config.toml
num_hidden_layers = 8
num_attention_heads = 3
num_key_value_heads = 1
norm = "rmsnorm"
qk_norm = true
init_std_up = 0.0549
init_std_down = 0.0
learning_rate = 0.00548
final_lr_fraction = 0.1
train_tokens = 208200000
dataset = "wikipedia_en"
Each number is 500 + 40 x the weight over its row's rms, rounded and kept within 0 to 999. Layers, rows and columns count from 0. Numbers have three digits each. The size before them is the row's rms in percent of the matrix's.

# layer 5 MLP gate, 512x192, rms 0.152, rows 232-256, columns 0-191
106:532517481520428497505453444556565532522489445398413546525441519536548488496508534512484460521576509526515500464508557518502503530507532426555528504500462449527525487453490561522439595561490517543504544452493556514524494513549548538523554485536529511568451497506578505419534412469494444456459476524514480457503510508582494473529585497532443484428539510483567515420472520468479500432504461480515553474498470520450518467515474458555462476510503526496488493510575493439524501492475428510532562463506517548466446556549457415458524563540540476483536478501547584554475512536505525492
095:499469454429456459457482431540554511488595527436509425571565471536483511547429490552495493578496495528537479539484527458516556523493541388466510470554479495532489500521495520518484498511450499457481492464437517445590475466475485535532419497506491470519494487479518490536484428418446483539555404531500445543511545538444484506546476448536562477514593492526491510489512508483552476433460544468542509548520521468533465555454465447501542510519550471495515505426498502470520510572459513524467510544455411507578472471533457529571515532557502513459504449522565458514518519486513480421
104:514528444488501471558509534480445473462487508570482516504535455496435520481519450542522450489528481470457518551467464526470493583482399508452545475501592528536567548561588485428564505498523466467500503512524424520461536436534488499510522459492491497548503471496432583554466520487501458518424543528481578470490538421508489514525514517535498453495556512496493549533482435547530483483514526514506434484560461506459595486498495389488495439518519521500485486484477498495501471426479550516578471455457509490508519495423484424535559523486526605465563527489442579430491493510522484531
104:391470556529488462505463504437514514491474488539500551433434552512472501535518516591533426483539533517509496522494478456438515575565499538470495389540510476459473431491420441546504487444538499507475498532509480460487504506423489490497490519425500518489460455405515513592528489459450532463467484475472478535482440493526473491476521436523518444513484444498510534413499450495451513438523485504521414541466484484443486479415521445465562429514606437499421499496521532507535472554430515465488519521464481476478552472500535484561504465471519537514549492512452490511501490589520512522
099:456505446468502412499474510539508482487539474526404527509527480565511509531516504488497585508493559480435511512491523524522525577518523471487497543517540501472542428544512545509544443486520434466450479552468449573499453423455495455504475519452491462517475411485550467517444508417438522495518428510517546561487519556518445485513481479510523456538494527486484584474600504440496518459546538557535473564585484532571538480430501477482484504390509498597529521553537525507569471569552474467504477426467494514506470487449476474521515527480442483525546520496451472488444548460473515539
099:479594517531504468546512431489548547541536508559536473513482480480476511488490534529493447541485590464510536542466540507490535542541507515563496462515469506523516438497544493464495478537495507553511470419449499562505454470436524462451496477456506585533523466480420428502513507453487594486509450486498495489437406572524494536549529460453492506496462496483497537449545505563510396475481533438465509492451475507501499487494488502460514521509437374527397584493512470522425473529444548463565522468497499518467491535530485559483506398497476527460507473501483464533583418471474500506
095:514564515540502531537417476558502522620528475504458488503505445495497471442481493461513463463564525436511522521544558470519516501507435474574535513564519506424425486477518498498502505463494440508519482453505480446491492500473531398482515562468550482484433471450477457489526433509437510538503519501501514460553472417481438569459508511535553502517475508525571533502427457528429465508484473537525575405580462498496526473525503526510469445435515450499524514498506485461583365523510500549475468485515444553495508521554527450529495444521475458495470507509481530502578444563471539521
102:482402503501539504420460450526510576409473461439476539529470478550524497463448462522431412537614494450478459483508583590540533493463479542512523499478515509558553475527519506438488476525560474465488511492514497483578483480502532484414571528486510431497492497486488486531562551560512488541460524476493487546470536532502509464494521405532492482458510502550433579484444548496472476473477555437533494484416507526527547478490551454505498471553485534496492467523494506470520486534446484506484467594494462512478384487522506527503547563451472554472454448504531582520480490501530466480
090:514554506520432496436529522577477432529500556552472536531558530593507538498419461521434492475479469495522499518451510426485517555502553512503539487517486514511514519511540536507492449477494549486503476477523497484525513580602461534450447517484554572518552521428514476484488570481470566545504541546451517568476500493570529422524563468421468537475512430511517570554548509449513476468510484491413520511489563512483445496520511541565567525538517523514507464526528508456455468531582532446479521504529521460549459495492588573528522493449553508477448483532525454575498440534437496520
100:543429449530553533465514523536556518511532433457524516549529485542515519470471465450410523527537556456564475486481550463503516478546543485475541488511487414513577488528523507449485393506463487508516467568461505560477553496498411486491593405488507463443467501520527493515557517472536514374490576596425516541473583454528492532505464468524486499508563525425520462502461463543545505470514456468504531547461486525470495498435520438506491571510509554486524527481487455548453543570516486440531513448482503564540498489496453516505514463493445452484492492483495585510449481492518504504
094:481557504433460563435448493546444446479426510530527515491465475422430551496484479462509597471549502492464515517559552493460506555527496512441454506529487496547489462482461470496480548530484581574505468570562470485501510471442500482481459546489468546515499566486457498488519475603469449513503455574550430528515522531487483503468530517563477479471525463559472519500419491461565475475584515450524488458459521546527427503475493531482435536533467439510480509478440529508539486459527499509579544531514487547516528435466504535438528560429491512488465463402458455525477545515466579500
088:557486475518438533523469494517533424494481516524495502585472540473490479529533450485444462484483445481413449495479440481490503526522536508483549519543534471571497520476444463446532502445521506521486490508547431547540482486499488503521522438511508546527496464496529506535533494488491510512490482441485467478510411480545531510509518489578498520536527486475488511539534519459512565486579617484529549426463507563510578576466469568575537539499496474390529419450448575462474507481481508533481458478522436533454455538483483439560521522514544450490539475564456462464507505395466387489
098:520471473541491487488488440541538476533472497466426537508519509467512449475530437473514453557415485490595446624453474479484434540449437424441541503449524530525473431460496480533496482502519464488465535478502465519536476445426486561492578495503548509570536527451451507461503533511425512508518455447481555462518486517503549513525450420478433584477538505501525539480450542520499451474454473500445462548512487547507452503486491451492524513531550458499509474464483498529428462486493466448470526436553493558558549476534537570523552504555548587547494493518535503547549454550570525494
103:520490490467566493553430486582518521424502518515539513504544509467545502501529503566518447492515538508577525475476466433458531470483473420459489494524469505551468465462531524507471579512582546520577564455451474558530525466475422522504486482487518565552506440475471536435397431482492477529484481411533520489481519577539507478456549487427486538428464531456478440532460488485484473477533501546503482520527504508540542477516523441506491461441525531500571526531531446509544536577448581535574528512525439458522440491496485549483474501525542569562532429501524532466479497463578490492
110:453536494517512548473476502529496410458586534430471468526527540576447463506503545575488476487510463517527525544512405486497547401546512502539547483462519571550539534480528470476451517459540494521459526522494441494491563434518531550543467537466540466518485475492548533476534488520608466462445517530468485489511473517511567518462496452585501572456506481508448520496468576536510562536540544522424501494494530479503582494498514443526501444574543550478540566520477497594512533481459554499477516526504471475464521467547495441534538455526491420511521495455612479560498476493488463538
095:481619426504377444489503493561500593554488504543548470550499537495527517492498528517494526528514452440501456552553458454537479500546511508531485536498514468509469481524508455506508514532437470461496543485511502405493508512556529496574538549562509448522473481448482478535506587518512472534511493518505471580479515434412567507497483554578509478435534531501443530513533494519424488572506495539455505497560514510527510526443437486453462484495503536521442476574520531537508529546535493465605441530554542468497475462439518531549549533452479465544564514469481574474449462472459492495
093:543471589527489456515477488497498539523538500450409540476473461450494499521440470496398449510562514489510551557504442514494453522525491499495514497457485504476506528452490519518500433545461484585541500470591464450497522553510458514528518544496441452488567433422493496566508487504473545444505533436493555527506493518518602459551472500495511522509518556600468422456551563487464475468522530516579501550425518498541497475506597451579536548486490461497537575480523531485547506504509527533503465485435470454523458569483490585561487526517545523491527489551514538495539438501534555477
097:487535446467523506499497456461547452515536467475459486463432512539588484544469505488531496465510487440512533525508468505496564546486396505483458482506479499457574491479502468507492453572513511547499495484499510562551516497498518460552469512482562583437593462510526448420539525513533496521540467435419516502538534528562489473491574525519511460481588480559543518521546416474490418491533554498478545455526420472546496501574533520466443537530474502536585392550531528456481483542484549439469499467421466450521487521473597508485550490548460529492544530539477504502528527447475515508
112:537605481472445557460528510526559566488515399459480536497473515479561508501552435559501477492561439465455425503535547522522515528552445492497478476507529483431505509473510510472471488519489457584508512480468455515497542503462452486478554554464546440549574480512560458478480550487448479506559490479476512545444476455482489486475512546493517467461552499471632496483457496474478497435554475537528527479542493491473491495448478512468447526455471465498504485493520432464417459506515497463548495436554526505549443509524489471586449446490585501472481500483411516364488493496537450490
110:452481519547440451581518481525493487508480469528531515555528527519499538505469479548485515534504520494502469493545468550579452532454488535521553522526518532511496524485499570474524514499468478429478492557559554463461480504461446524520531641490491437509486459504435409520517510444452525522436502454546411480452584487507528519532485477590518510523524554563414495508516522498511496531479467523447488526485625514511494496510497478482474524506538496442530435438490532466489547475481459576591541531449453474458488438549553544533498590518513509517496502487563503507524455419567557529
094:482480458470526489552436458480501510459472533468593503541471466532470464500475505581462442590437506507415468593420501473504545484511491473516504592559458500562473514559531490569508518562429485488522521482514492525487543495586518534533452530488468495561514497594502507481451430505501469448462526570498528478484487575511498435509521492501515475501494504510439515492500517478442454516513514387510462555428452494579541535465573538545528538486494546469477481513545507463476505446456525461510525522483474454492479443456468517456507544495580499505522610463541463551542475517559544500
096:440502521486473465426492566534551530465479543465433515476467511486534483509488535529502455516540472492533578552544501534489490467459510435524447570533489394447465411444434482441521523453533440532485538525477475518520480508490514431532477525526461527558490504481439529465521497424488482514607493451589570500502519505573482521458567479502503521524487515473487515517467502471487557472510520488504441497522506547481529458572532565471480484507407488456530482493621390458511488566466451498463473507457466455500374467463455558482451481504572505473500498491471486506505496539513505504
107:493483492573505493449494551497511514451500514518550538484496531526473526534545468490546611436470544502473558499483576536558469455536494457522459488469556519445499475487472546500530499499468474451447486485543443454491503493449477444428440580521477567539526471487474454418456546496460568590477481470497479467501487570519506479507455518519545521489471493603489461454529459500521577552476472550527604523447503510519484475447475447526537431615500536472472577404489543475478485483490527561578450585524501505540507488493485507518468507568502515479540513542436541526484491455506505519
100:540459454422564452536574450521547489440449548570398528524492481498494505430545537515435539534510491509552521561544589564533508497468471538467521471475445515513529538532470519523510529552460471504489457507417500521581508542533418435537478479443465607399509479503505546491468442482526416457541511477458544463472465532440465511491565536550524512480549463505480550515476490515517532500522483558500565506511524550566518492528493490478490499467497506560524565474532565450477474539522479536503501531444550441448529521417500535522505499536475481557498423544512536560464505522487487495
094:544512488484478498445505573468483489496492495527521533530494465461507408461524557549547471468492506471447536505541501417448468519545501529490456475489502549439547540506562467398480465463481494482519486500465521550450449529486463474533492524472499430417561469536480542491444462501538506494504403467486451539438536525527479514492541469424493464529522544462444498515438514464502573508575525501469471492494477489483494500530502465506444544483499491411577475564456600454570481575582551421496505520523529510496492582540624503513453466466513538506510494505499440431555516501509440479
# layer 5 MLP up, 512x192, rms 0.148, rows 232-255, columns 0-191
106:515517517474503534496472534496512426540542524496545496466525509528455458484529561479461504457524614512545515498470521513504539471517521454461544503503578534548428522517500524445529473487499474578447481509480544396575454499486486516438546470520516581490422489516496508538528507468510443564391435450578466476451511530512571428504471501548461473483457521539509471505446460548503443454477485412487480505558503515483477436414476559517500518502533545499535466564417534557492577478454456482517487551497527472493468489514557428499510590511438454504559509507533435553480498504504507506
097:584481474439521540486497535504500520482481538530441499571464564547487512472590427480488508500524422495504513447500494523517477472473445471494435446509476525518517569444517531549535497464495452489495496566500459426581487623496497525477481501514554563515575533492536454482514473589497475509566502492510565537482497517473500446554525490476542525586541548473525482534530494465490540506503548565422498471463551471489476515559531533462471525531467572484511495481398511477503511440502466471468506519460521404492554429557524499455498486508580560553496560573511565444522491541457470499
098:470476523451477521524541463540505501472491483477578471480473448421478543521531554527477594530550498506545494507508446499509502435525523498478466503426505594568386454535562513541471471506481490545503428554568519492533512440535477477477470456465506521529509531438500588463517493497542534403528451533543449489482404489463473500506490514479479480451485454495502486532510508454520496516503446433473508499508475548484511472524538505469465522541553516579512471506541519422499573488459433507502497514442524490527498531489387573521451531536463490490513490573582458448459506588573574506
107:543562473581508539637520507470491482448565519479555507475468497522521500515528498387522481559570528526396454474543470458468451493495508547526560523516479467528514474466448464506463461485560484435486519513593509486464473520545493499570525506580511522506424446486501472530552435466588536462475528519441569403503451501535507493468507478514487445474488472479559456486534460575497502500535478521525475513474553506464534551489511540478518467548513475471538497477462584521580513489550531529481525453514556447471571490465536513518497475442527496522525455524490466569456565533476525453
100:530528449501559593535572501471511518500519518504428488499517561577508524487513498521542415591468506461532540521437500487494544505559512537520501478479421450556445454504442512497468516481378528525481501503501532421505416461517552432502522475528511484486491444491493496544499438529518476513464503568499495495541497484507483544446558453528447419533486491541463538500507503522580468502444592570564501479537540473552476474454580499473447481568530508488532537468501489538584473492466584539475460489520531478522561479471457526556574482512542540560524456476487545468482495527421501530
097:488550475541501476478500488562496441435544474535511489535524551523482508497571513494537520512474546495564525556472499461491461462534570492462458547496473439475509475521474526506550527493470472524483553459451395421499502535560523470483460473438534429503487486500407499549515409486492507468525419513473517492510513470422534452510558520461456403579458446484493401502519479498486497468454474539608422494497502463453481509478535544549546513527492469496535465442498520508505511514429511487426516526423517594487518476541484518544498430466465485475466465414456549436512520564468485464
099:442328463505550511472487506555456468480455526428487484489560496491473438522486470566496541546498490488492530589481498470483538573463494488477480550508488465484493513533532477448548543538498539514574438470499479414458556482497462509459488439504501466490499496499453507519486516445560503497480474470564496477516547493515576472490570440479529421511523515430479513480469510570473533462479508458514480512467512532555511574506543520413462511493562533542488560545508478506547482537508527520520476544464452496517509532491486436491380517422567491589469442585485466455517536486535445495
095:578486518540462477483449492449504443534455488516509571584516514518474468545483533533493445509468533491457474547489549527453419506559433510519521466437513456558562455431468524470543507525522559454546451578523441475437532533450472526472460463504528486477510571505523522532479505513458506479507443515488502538538501477510464518559548477504471468439512513486476457510490513443478511517428473469459406491472441472419545474497452466495494574534478423540463428524476474496517460511533568430510511447534504397442427439508552486568474496523470485582508552506467522489579424526488509523
097:456481481535539485478504627496493504528461486491498553461512432452549479483468474508492428487547486491513447535430497416476509509408490554431509536507494512536419451377494460502493504589529513543512499475501477496546468470441518515435538507547469523512485488470510578474466549511544425511516459522454473437485469585443482498457481511554520478535475454479513518524463502475481501567526562512484548503491490455512533490502448503473503425487442480482530415487595497535496484572454495520449533545504484521505563466474476430453475435508551537482541509545540541502597428494576510507
097:496464565514410517488557532513533476495487565440528493524481548502524448458460505556438438506471574540499491536555483446431485586513446403547558526532453498540458530483559548511435392438511446469458493568546552475494523488503509538579494525521506488535546536505477497500517474472443492525483479506471509543457536517511540573548486584511479516517515530521547557530517478460446467417466537516531500560458518509476564515544516522531504495532475500455523525564545517590508468557433495529447476444526504537482400455550507450523500478483472475520565537521436439474499500499503480561
098:571466530510443483496514492478516505485504486439455504499467461539560531494437503509486503476548548477479539528544420476491491393538542576526541462498559533439506529474494476494472538523478478482475492538496533531559416464513483467518452455598512460496524558524478459403523512492497427516511445497468518511441576514506502421481459505477494525545584423477491455552482484449477527496547423560520605476489506497504539445460519456507549488549502463505551605525460533567526505523523470542512517509490537513479564443550512567423572514511610467477505487484501488429512507471478461507
090:485486470477504492480463414515513575559499566451483464459456463525458445539533508475501555507529494547507490505561574479579469498463483517481559513405524531500476476525502485470509481521453505540440486536478526441407534502508490484496501548485557469521476497532472500499508502520515484477478429512492525540438480403481464558519489516462493450439500597538541533489464582456550460514447434476531501474465485519521543503545552490452469468433518445526468548572508511500603466513495507513454543588517522529457516538514429447556565547442588492547545447482589498449460476516453476454
104:546523530510489524455435460567567492584513522466514492490521593506461497483501496528494464621496484498479544376479482565512511488471484474468507512540518604493494532476511539507529558452454507526521469457532568507518447500501450478446493444368537482605480519564540458474517526503488493518438472506490512448538486494465447501534446556510508519562454469539522495491526494468503428480508463513492443482500543531504478478522448485500559461504483469461520528459548546516440509495517478594494560532549473564514521516479519547576476491525507480530483399474456507490609550546538480471
101:574438472506480516472502455425497517473476479539537480499437496521530512448532456411502454505493532533430497478502524433515562552473449513442497520461459453575562452500451542542548508481483466518484515526513438501531462520489545506511478469552522461527476482558488516584531454497492457465521525488484489550527464525437516570475545533486516405552446465558488516422469456402456565541517519493497428454506513458499464463519516487521483506524551526537444491509448521503485530414446519473448410486532473547497494549465555447414558539501460516500498567489441541545488556550398529508
106:525438537515548492454538506506552517514534465478520541557451483528466491507431539560510576521585479491483508520473514469475504533428539542456547457475519449551546495554453473568538506415506412509438547468542490528541528556530502510515466557492476537592463457479463488504556516417459459458480490433591481426550500471481569442520537502530505539512516515454486505495469547499459471441467457493518543473383520535467476510526535490480475555454459475504457520533542514559469503512425495518532527472557432526605530480523512507436422518475480522469513553508525483585504470507513463534
095:546479488436479540450505544561447455519462537483503505439532530517546389439539525527516518495487496487500513511478533472471542486481561481493524488538476539513473454605461480481488523540497456536491475563551445519510565507479571438438538464489434550532535484532537545565503512542519513452529430510519553518513462507512560508555515462465502524512429494517424500517536460486527531557505599485548457443430454480504504445469497495475464582477453498551507536578484514469551462550510544427512523505450549529505492545513519527565448499536476478536420413523497527418533565425500442521
096:500462453502504455479465556470433527488534494523516464485481440483454553516552476475450564405489436503489518555535477430504560481438523560502542530495487511456537536496463494456525442475466519499468502521551495480438495568525468566454524502486486483523429457554461518473478522447492525357476506484487540515546514420616557579479515434433533553528488489474477525466515448493480461537495507487485457518494529541508507459548434460515524456555463422560528495485543498517513523540457572410510485467535474457502530474474518414471483489472480562504573520545470428504518487464543437489
108:474552475537459469501537513508442478528447543559443438479492541555478526491469563515500467436450477496530442392491523416412439522497558583491459504477563515501467468489411483517512491528552434438523544545505485513533557513499471465518484497444423453552524501471481556511487505504595497493477503461589546498532524474477587540454497444470492494524513436475470523458525510499487428502541584509496497534410507494483482492480452477500511470545481452521521416486434497499502488482482505467498493447432423540575517599508558531517478491456531457457509481490549502475473529497536569542
108:533493509414512408516463487474514511446530456442504481508428471471455504529535483497468532458532549539475509426482484490497510602437369503515486598452493485522503416480443535488542515522497496410429537480582530513510519509427539473547468536556503543517484481466455545465524444499501485517507509511490469511503533570454483474427463534476540464501441481542558518404491456514434482461479564505475552500503492518381566448512527533464429395508478502510518492499508424556491468554494499496500494529484497505469550485416474524499447505535560528539511492486494504525474524484543499519
104:503499488456495576428474565555468570474464466520492427533537466540510454503513483458479433474510504499483516515484546426594523479444538475480482566453460497498467485547531471529510493530450520531600508537560517496523513478481456502493486435481451577527472539517488471512475530498500445463519483566513510473533548501436542540402532579529539470536522520443539488588459496523446491503421474481486456526530532518564560508528515549498575516530518502523523490486511565524570514412550533569520535448570440544492412462539506472501501581523493500550460455478451519497546529561545554493
095:490576486532448547618465433536528549472525482507543464522503494506463569501512483524492522462489516554483516475485528487572436522517502506521465512469477517460538503489501521508500472451553484486512485506478498549502548489519540488487442497490504504497493538508476496535467494520606507555562486511459493556486548464497529485574492500467505461521496433497417611591500493448483477512536478456482529561423481461493506588435486434468441518533496431479572536491512481549508588515464497566558474511479535416577556530498427495533493533506488456491522514418424516392410446487539490495
105:467488526459515507498465426580493447535558486464465494408527471487511556533510451490579449583547516494542466466463496587491542593463490549524586459471505521482474526460512423548490513508500517513537438552457496456496530528484400477536442503510453493559576555473522560578502485483522465494539478538544531520481553532505525474543476465490480531495494533453535522509543503484493527473541508528554500477456551456495495449536486407540532462525483494418505535518448500530496512438470486601451479545536582544537573507484468460509557506521479441523438570473531577492523544540488500485
100:581537573505470495466502547421512513442546466511419449484507554468492501466558511449499468480504492489486515516481516433520499520499418491463541437493521461522486497509565495478482505522462444367501503539445530506444518553505484504527487426540565509493522534505562604546485449573387444535544525561452551498496510463500464571483526509515510476532475452474500527499515470498428453511502524559553540521552431527494490567496503473487492471477557449539464540509514528501426514478451539401489448498535470461527520474498490530507518494536495401538503602573525530462464492528521494527
100:543503428451503443484514507483512555534445536426462530491512534509471488486515540486528506526436439483430494553443483450471476415462502526506488481516529526496516492518394429438478505556561478524448565525440547536505462495491498507479462524498524545478475487521508477555395485492473499567464517503415429494501517450609485512508407520515469533520468540500544466489529522473523471519457463442456533589467514466514502494472452485467512485529526543465464465530479567499536529475459508480515416585516424514476529440501464484481556473573551573441443454549434469479458443480534503540
# layer 5 MLP down (transposed), 512x192, rms 0.144, rows 232-255, columns 0-191
107:554527553510477444473511520591474550469450440466513467504434567478461520526538469482472545465484480511493492436542533568516463533537439516460496438496547473467494491516497422543549475504512474492467410525509504529462521505598472487537523429466581543582528459528493549520531531552465563462542534508441531565456465487501413463461525490542535427456531532432484550502500476475556498579477452444555509591533475520503532384471569496481484478460508478512466500485558506537504440546479433547473481538498524470475506526528410522464514466517460534490526453477463495511523511565487506471
094:588469494498475456553480530603496476435486520505481475449438482580482462526444516460520428556484435501540513428513534462568513500547489545515514516506454403516531476472440471502493484525431575492541495534418538520537509526525509479439537501443491465486494491523492526518550499505580488528475514412464521509474399511499503565501511554441488468473505537575508547458427481486489522508511501469511534493468467554445503503555442443452528560454444486498473558492481506515448556556580497521485437470548506507485465551531451508528479454515490542509430454485485496407548525549437458558
100:516481508541496468566536517436460532538412526504551457494506483492454537434586457534444492515507519473502508475458547424536422500509519568506482568468463485458540464488441516532537636539566414466497455490451498547576532499468461514517462481485493513480537445521446493452460513521561511471546502517453477479523422465559524432409515476420510556486476479475498483593508505506489551467503532456534509508526548445547519580531509475467465446521493504541528572444515554521555522499500475531460504506470493498518448486506584568536547464421506452468502506511557507529512501510528475442
110:504582465494527559539491428608510534465486432548510463469525472540515472568617470590509447478530473485488482475523547496580499504453439522515479538428505468461524525460530509504451483580456506557437497472487439516446470484484505457443513487516518501452472551515513434514486431437494455510471513575495534567523462482528504479496528559593492448492596509573452559479524503517492500427515489569487493508529478520459520488529511477470514573509537439490498492463474508489499539495539501462545538408563489459474449497477483425498483525478519470544535574468551559480448498492542517451
102:484549525537499525534487515531513536461480509523583544512470549498495520534539513481512451532426478565525531505414502564492526443470501529510479503475462493548438526491421521516520481489415542505468547450560489451484519569471474387457499482441491512536411507522480444500515465466466485436491486511574457585520453530466517518547469463490558483486438486514461514517483429520468542475448576544486456528558546440529430440517515548501527466494538455469552515392484495515532463492452491448422476500470513458496467494481481520511548429479491588499492414463499550483520528530432592509
090:518516498444488533502504447455570521441513426541519460496499546427446501476551495528467514537525549482531492536514515532480480521495493544446489438441525483492517539532519520508471495548474511515457544535458483480495552433432485434502484499508501506543518506521415516507458502570524463525481471491528437487482480508529564528551550500593489517563507488449498497567509423472506420456489502501536531490506482580593513387553435468412517477463530500472493541451511417487474464480433495540496472466558451578565525507528588500510429418511507556521494472505414435561544545503522541508
096:556479531521485510536542482437461432472501422514523568502491477522396514397561503582469500466482495526484518549463537519560534488525475549491433578488536476543486500521525473564462482514506461516465562528478506506520507569546470424458589500490454506474477431488473500487532498559518475523515527467621519511510513464509466512527571506552588461479488559479438524521466469507484509529586448535509564509558404479447503560529522528522475523534543548495476482463469477477517536518520510526521476477508449454527494440524465531511434564573492532452455531562478501461483456519475455406
096:446467510484520491487492503545542550476448484467543531454506488516542584460458450450500478497505450545541477445520488483508533455517519448583574530485522540509564412508500517454506492511502461522466492442522465555601503525501444456484486543560563511438508451471469509449465508460439440439488565600531546494542480540437499450458512449587579504480522493493540441542489507530440426503463466546493504507512518460558487478403589527487494498510507530533481586538558475465519474425458550486508556470504487494534434504521507521448577468510501586480459502516475443530516536517475506515
090:496538520544440483532505429518438443485507549504524439521538564476564556524548541524501553520467559550524526556522532603443470532502509560522584468474523556459444485561509488481440532511500488465497535411506498494500472542481541513491445494488499443519566486419514438538479513498467587516458521492471469576454486479556519517605467516512406500521427480522413529529506475505468491479460459494509488485485509550489412444497500541550579548451491508465508491487483513463483475458553449461539485489457484480528426480457575556488526494524466538450518475478479485519457426443539462556
100:519485420543476454526463508512482498529510496496472544474416509513552537396519525508464399487444489536501536431531593455425517455608480533537508522484501606510542518483507507477550496422481494548567535538475491510533581558464391465472510447486473532501500488470507457530513546484478459517516551494441476491555476514468437490571533490533461510524467496507544562473494529471530510469513569503467503507518451463403494578498507503550532462500452556460558494526506526476472508485562466511496526464485523516517534537500587485555582536542542461462470540465460480551473486545439458530
095:477476539502496558492520484432451446511458513510464472511454516476459533556473552474574488488533462472515515465442508515516485529536554493472433433535495531583485446499612494517446560461504528534483500515482593507488483476470574502502435529499451549515508551562508533571450540562460509526388492576491421461551499451475463588484456528580490504519522493505475450456509474556490510513529522488527479510489480423509481438498463515566468457542550476514491441488505492474517485450501546516483520445488472511447472540600519519517489530421533544515479474486460554456512546553424601497
097:535491512525512498501547537459505521412526483494509539483556522453518575461404519497499476471515503552520449520509502523512468489489555528561444500507472522496481619450452487517490519518497489493544465483446565505467526476522550454537459452482456501511561498479490425508470507538496520466516526579477486521533516492493534481489427483574504525518458437534477500482501411519504500504497382535579557546540493499495458644551494528499473525529434483562502539513496449542525451579527435464507516442579461541521607484509489521448438453520528542470457551541469450486524519489457559549
107:512542590468456478509484533531502526515506506478455453549490478500493534452548463565523485474543491474490560494508587465406442586484457491450453474454475463411483408563550508519506559509501496447474487518454535502509460517533497446572490465462468529465459481523435472536498459570459578516515519535524493545512485529552472555460499471555482559507496441496484508479548508475423471471484452523459543507494488457459467425469408507484486545520531435442522609459514485523529458496469557549466524437531522455492423475509551534505508554469431560500475466544486464493521482540532594481
103:561527505553473474528539437587438532502423565502508554557500489477542487517439558541482538523477490434508532525438466493520387571493488477534509515465447471532595545457547625518511529466480492498457521448469543479539471537528561431412481557477509526503552471521555537501560487476510459467540526508459440559496459475498475506575488558431502544518491502490516509525532486482447483493549472492571502500551560500479527500518494539537506539536469513414487511518491504501588458580536445502511521440494517508436443503511471501538497536534462458516515502485506401479499419532455504475
102:505441478509498522509481459503458568544506574573542561560517467547527474454471450513499445462472471473542423480477592485460517522564486492520504538469495429478427439512538463481473508427511568520554451505465483482571491482489474495559526455553450533531474508465423518551508533448459538498499509490513487445565533462506511515510393479520519542502490489528490576446588481515537483506455527443560527498498533471483436462461492478505543543545559464476529516515518452486550510499507540525435559547491558560565495506441515477476518543471432542494510510599455451564551512589485561514
099:507466450474445402472427516481506517449458432516513568482542528418486425540512477405442549475488482478478545515461504496457554479462512519473451548502486508538426477539513509506618444501488523520525530464468533452456552438474471441534480462506487515484468495519412460528501526513545518503462444552493501516497488510525524483453484461425474489514556535530419465479481591510575535518554455454466496515522452529473502437521442483534557497510427553584440495491558474491508533511458542558474445523504551509550548496416530538462505466502478518520471520432557580474529501467461511532
107:539490529537498474480487467454461462475552501568523521593451516515547554496549511513428445501508488532452470411493506398476513557422462486529505524528461508482423518520486591578555470530525483483531422532479494541470461458506495571448466510489536421505458544389444525514480522487517500520455486472468533480511538474563562525467480509516440483514444554523581543453529464409518488493544492509490515470509495559494498600514488526486534557560470473475446467542516525526480543487531494443550534419447518526447545520457536518505445481505523430491518544444528465491503555450534485453
112:551470552478507530544474425427468491460422510530536480501518471492504534501525521548468589513491501505523487531501554487517477508481535592459489567432489499523554493517511559491443451499510487481531537517468503515543463488533529545477518536445509532507507570515471579559484449402459457496419546492431440450545511478462479485423422517470510480510491462597429516448502534475535541453463485495516487524542465510504519388446505563539463509522544463546481426537472535529499397548526540485451459489509502530476469531492469514494477499577458483494468510428482434511482495477464540384
108:527540476485546506472518465466556448555498486497522494551498509461493469559457515540519502502458529557449475504494532500490476571463524577472451522521466517616549433454535493543510454501529576528420577445480453563507522469526459490587499507492532486474490526513443522503434508549495511504449577450451532480532513497480509505436536458527456443506464527552460428489546505492487464550479440522524549436433410497499546549532533542485486501441478552474503541452433482522475496501480507449518518460428499424529460479477459545385498559502445469472519513480514486579598499549486463525
100:559513543422562482474514493499501521497476405532512566527394539473488482537521539482468488481548562590509546480519432469497521592433514476478546548497530426451477504465505500527501529442483415461470520535509489457482526475506491481506488560535563554580490491537393449545505523551535485489492517512500535511426550509489526478417540466608476500518559483482513492433524501417530488449522541441575550508479516508533512520425539425482479518464565462525487453483496527458515461524494524470426485517533439503570563509475531499463529500514481529527472505494497555459555555457496483544
092:489498478508531493485477507457522477624514477500498503494469478444457459451541538475483482546481517571505468480458451498521454528471521451573430567549498606539488456599532455551545459440514543500519481492478463511481557516523565466457533480424512543466502501509530458526491525525476469521489571524450519626530516511518545427491487517456550498473472515530513476510538516522493555552511476568472474531546474423475545592552534531549440518525458468455465498512545616457489470471527460537496522512502495503495596533511462544465461518468507486478534540390580499518531519508506501462
104:458470472518531474559480546450460477553558521475558519536564546484547590556445490509446512498541555443460473483479514465469440495534528506479464497537497503457476498455569498486427471405464507525508495497520544505554546527447470517478414455530455507529525517492457434491531484502499462544517530497500555476474423427503471466479545441459458539509495538500514433503497502511476536502479514501443496425507449428607477506549464420541469472448534505496509526443516519508514514468565452551460498541545472439494524486386545471575575444536493540413477491473528514489551491440480560451
102:547452497525463471480451467536562530445484498522491511505504493538498473577570497540448396505458481487487543472476538490558474514462507506514512537487513547552552580533462501535529505465530540428457479494499512512513550565468417453454509487482464479486434508466490522489434554440522555522507483521469463465558460554483560476561510492520520553463464535541524512463479430482494441514437503584527523510536514537471486464501385475498554432472529478545465577484529505423504452500538518580483482473510448571577441423552493450457440504490524438458555501524436531433470470518532487556
097:536498556496530502593544499530501540473472558576516467502593598423498507519510503548507563475553457448486480535481433515474524526484523558487498473479552494488541436451466514555488479466514539450450477428523514489480552539588452521512487570552530501529474429516543490477485530383507462538487513561484543519505508514522480522509507490608529555506493501490509471546509502489556477475451553470496502515489447563529423565466536521399532480488486535468539481449572491451493570503518529426526466436495492468481479483537480581507493469491437456496472461548493526512448564459501547575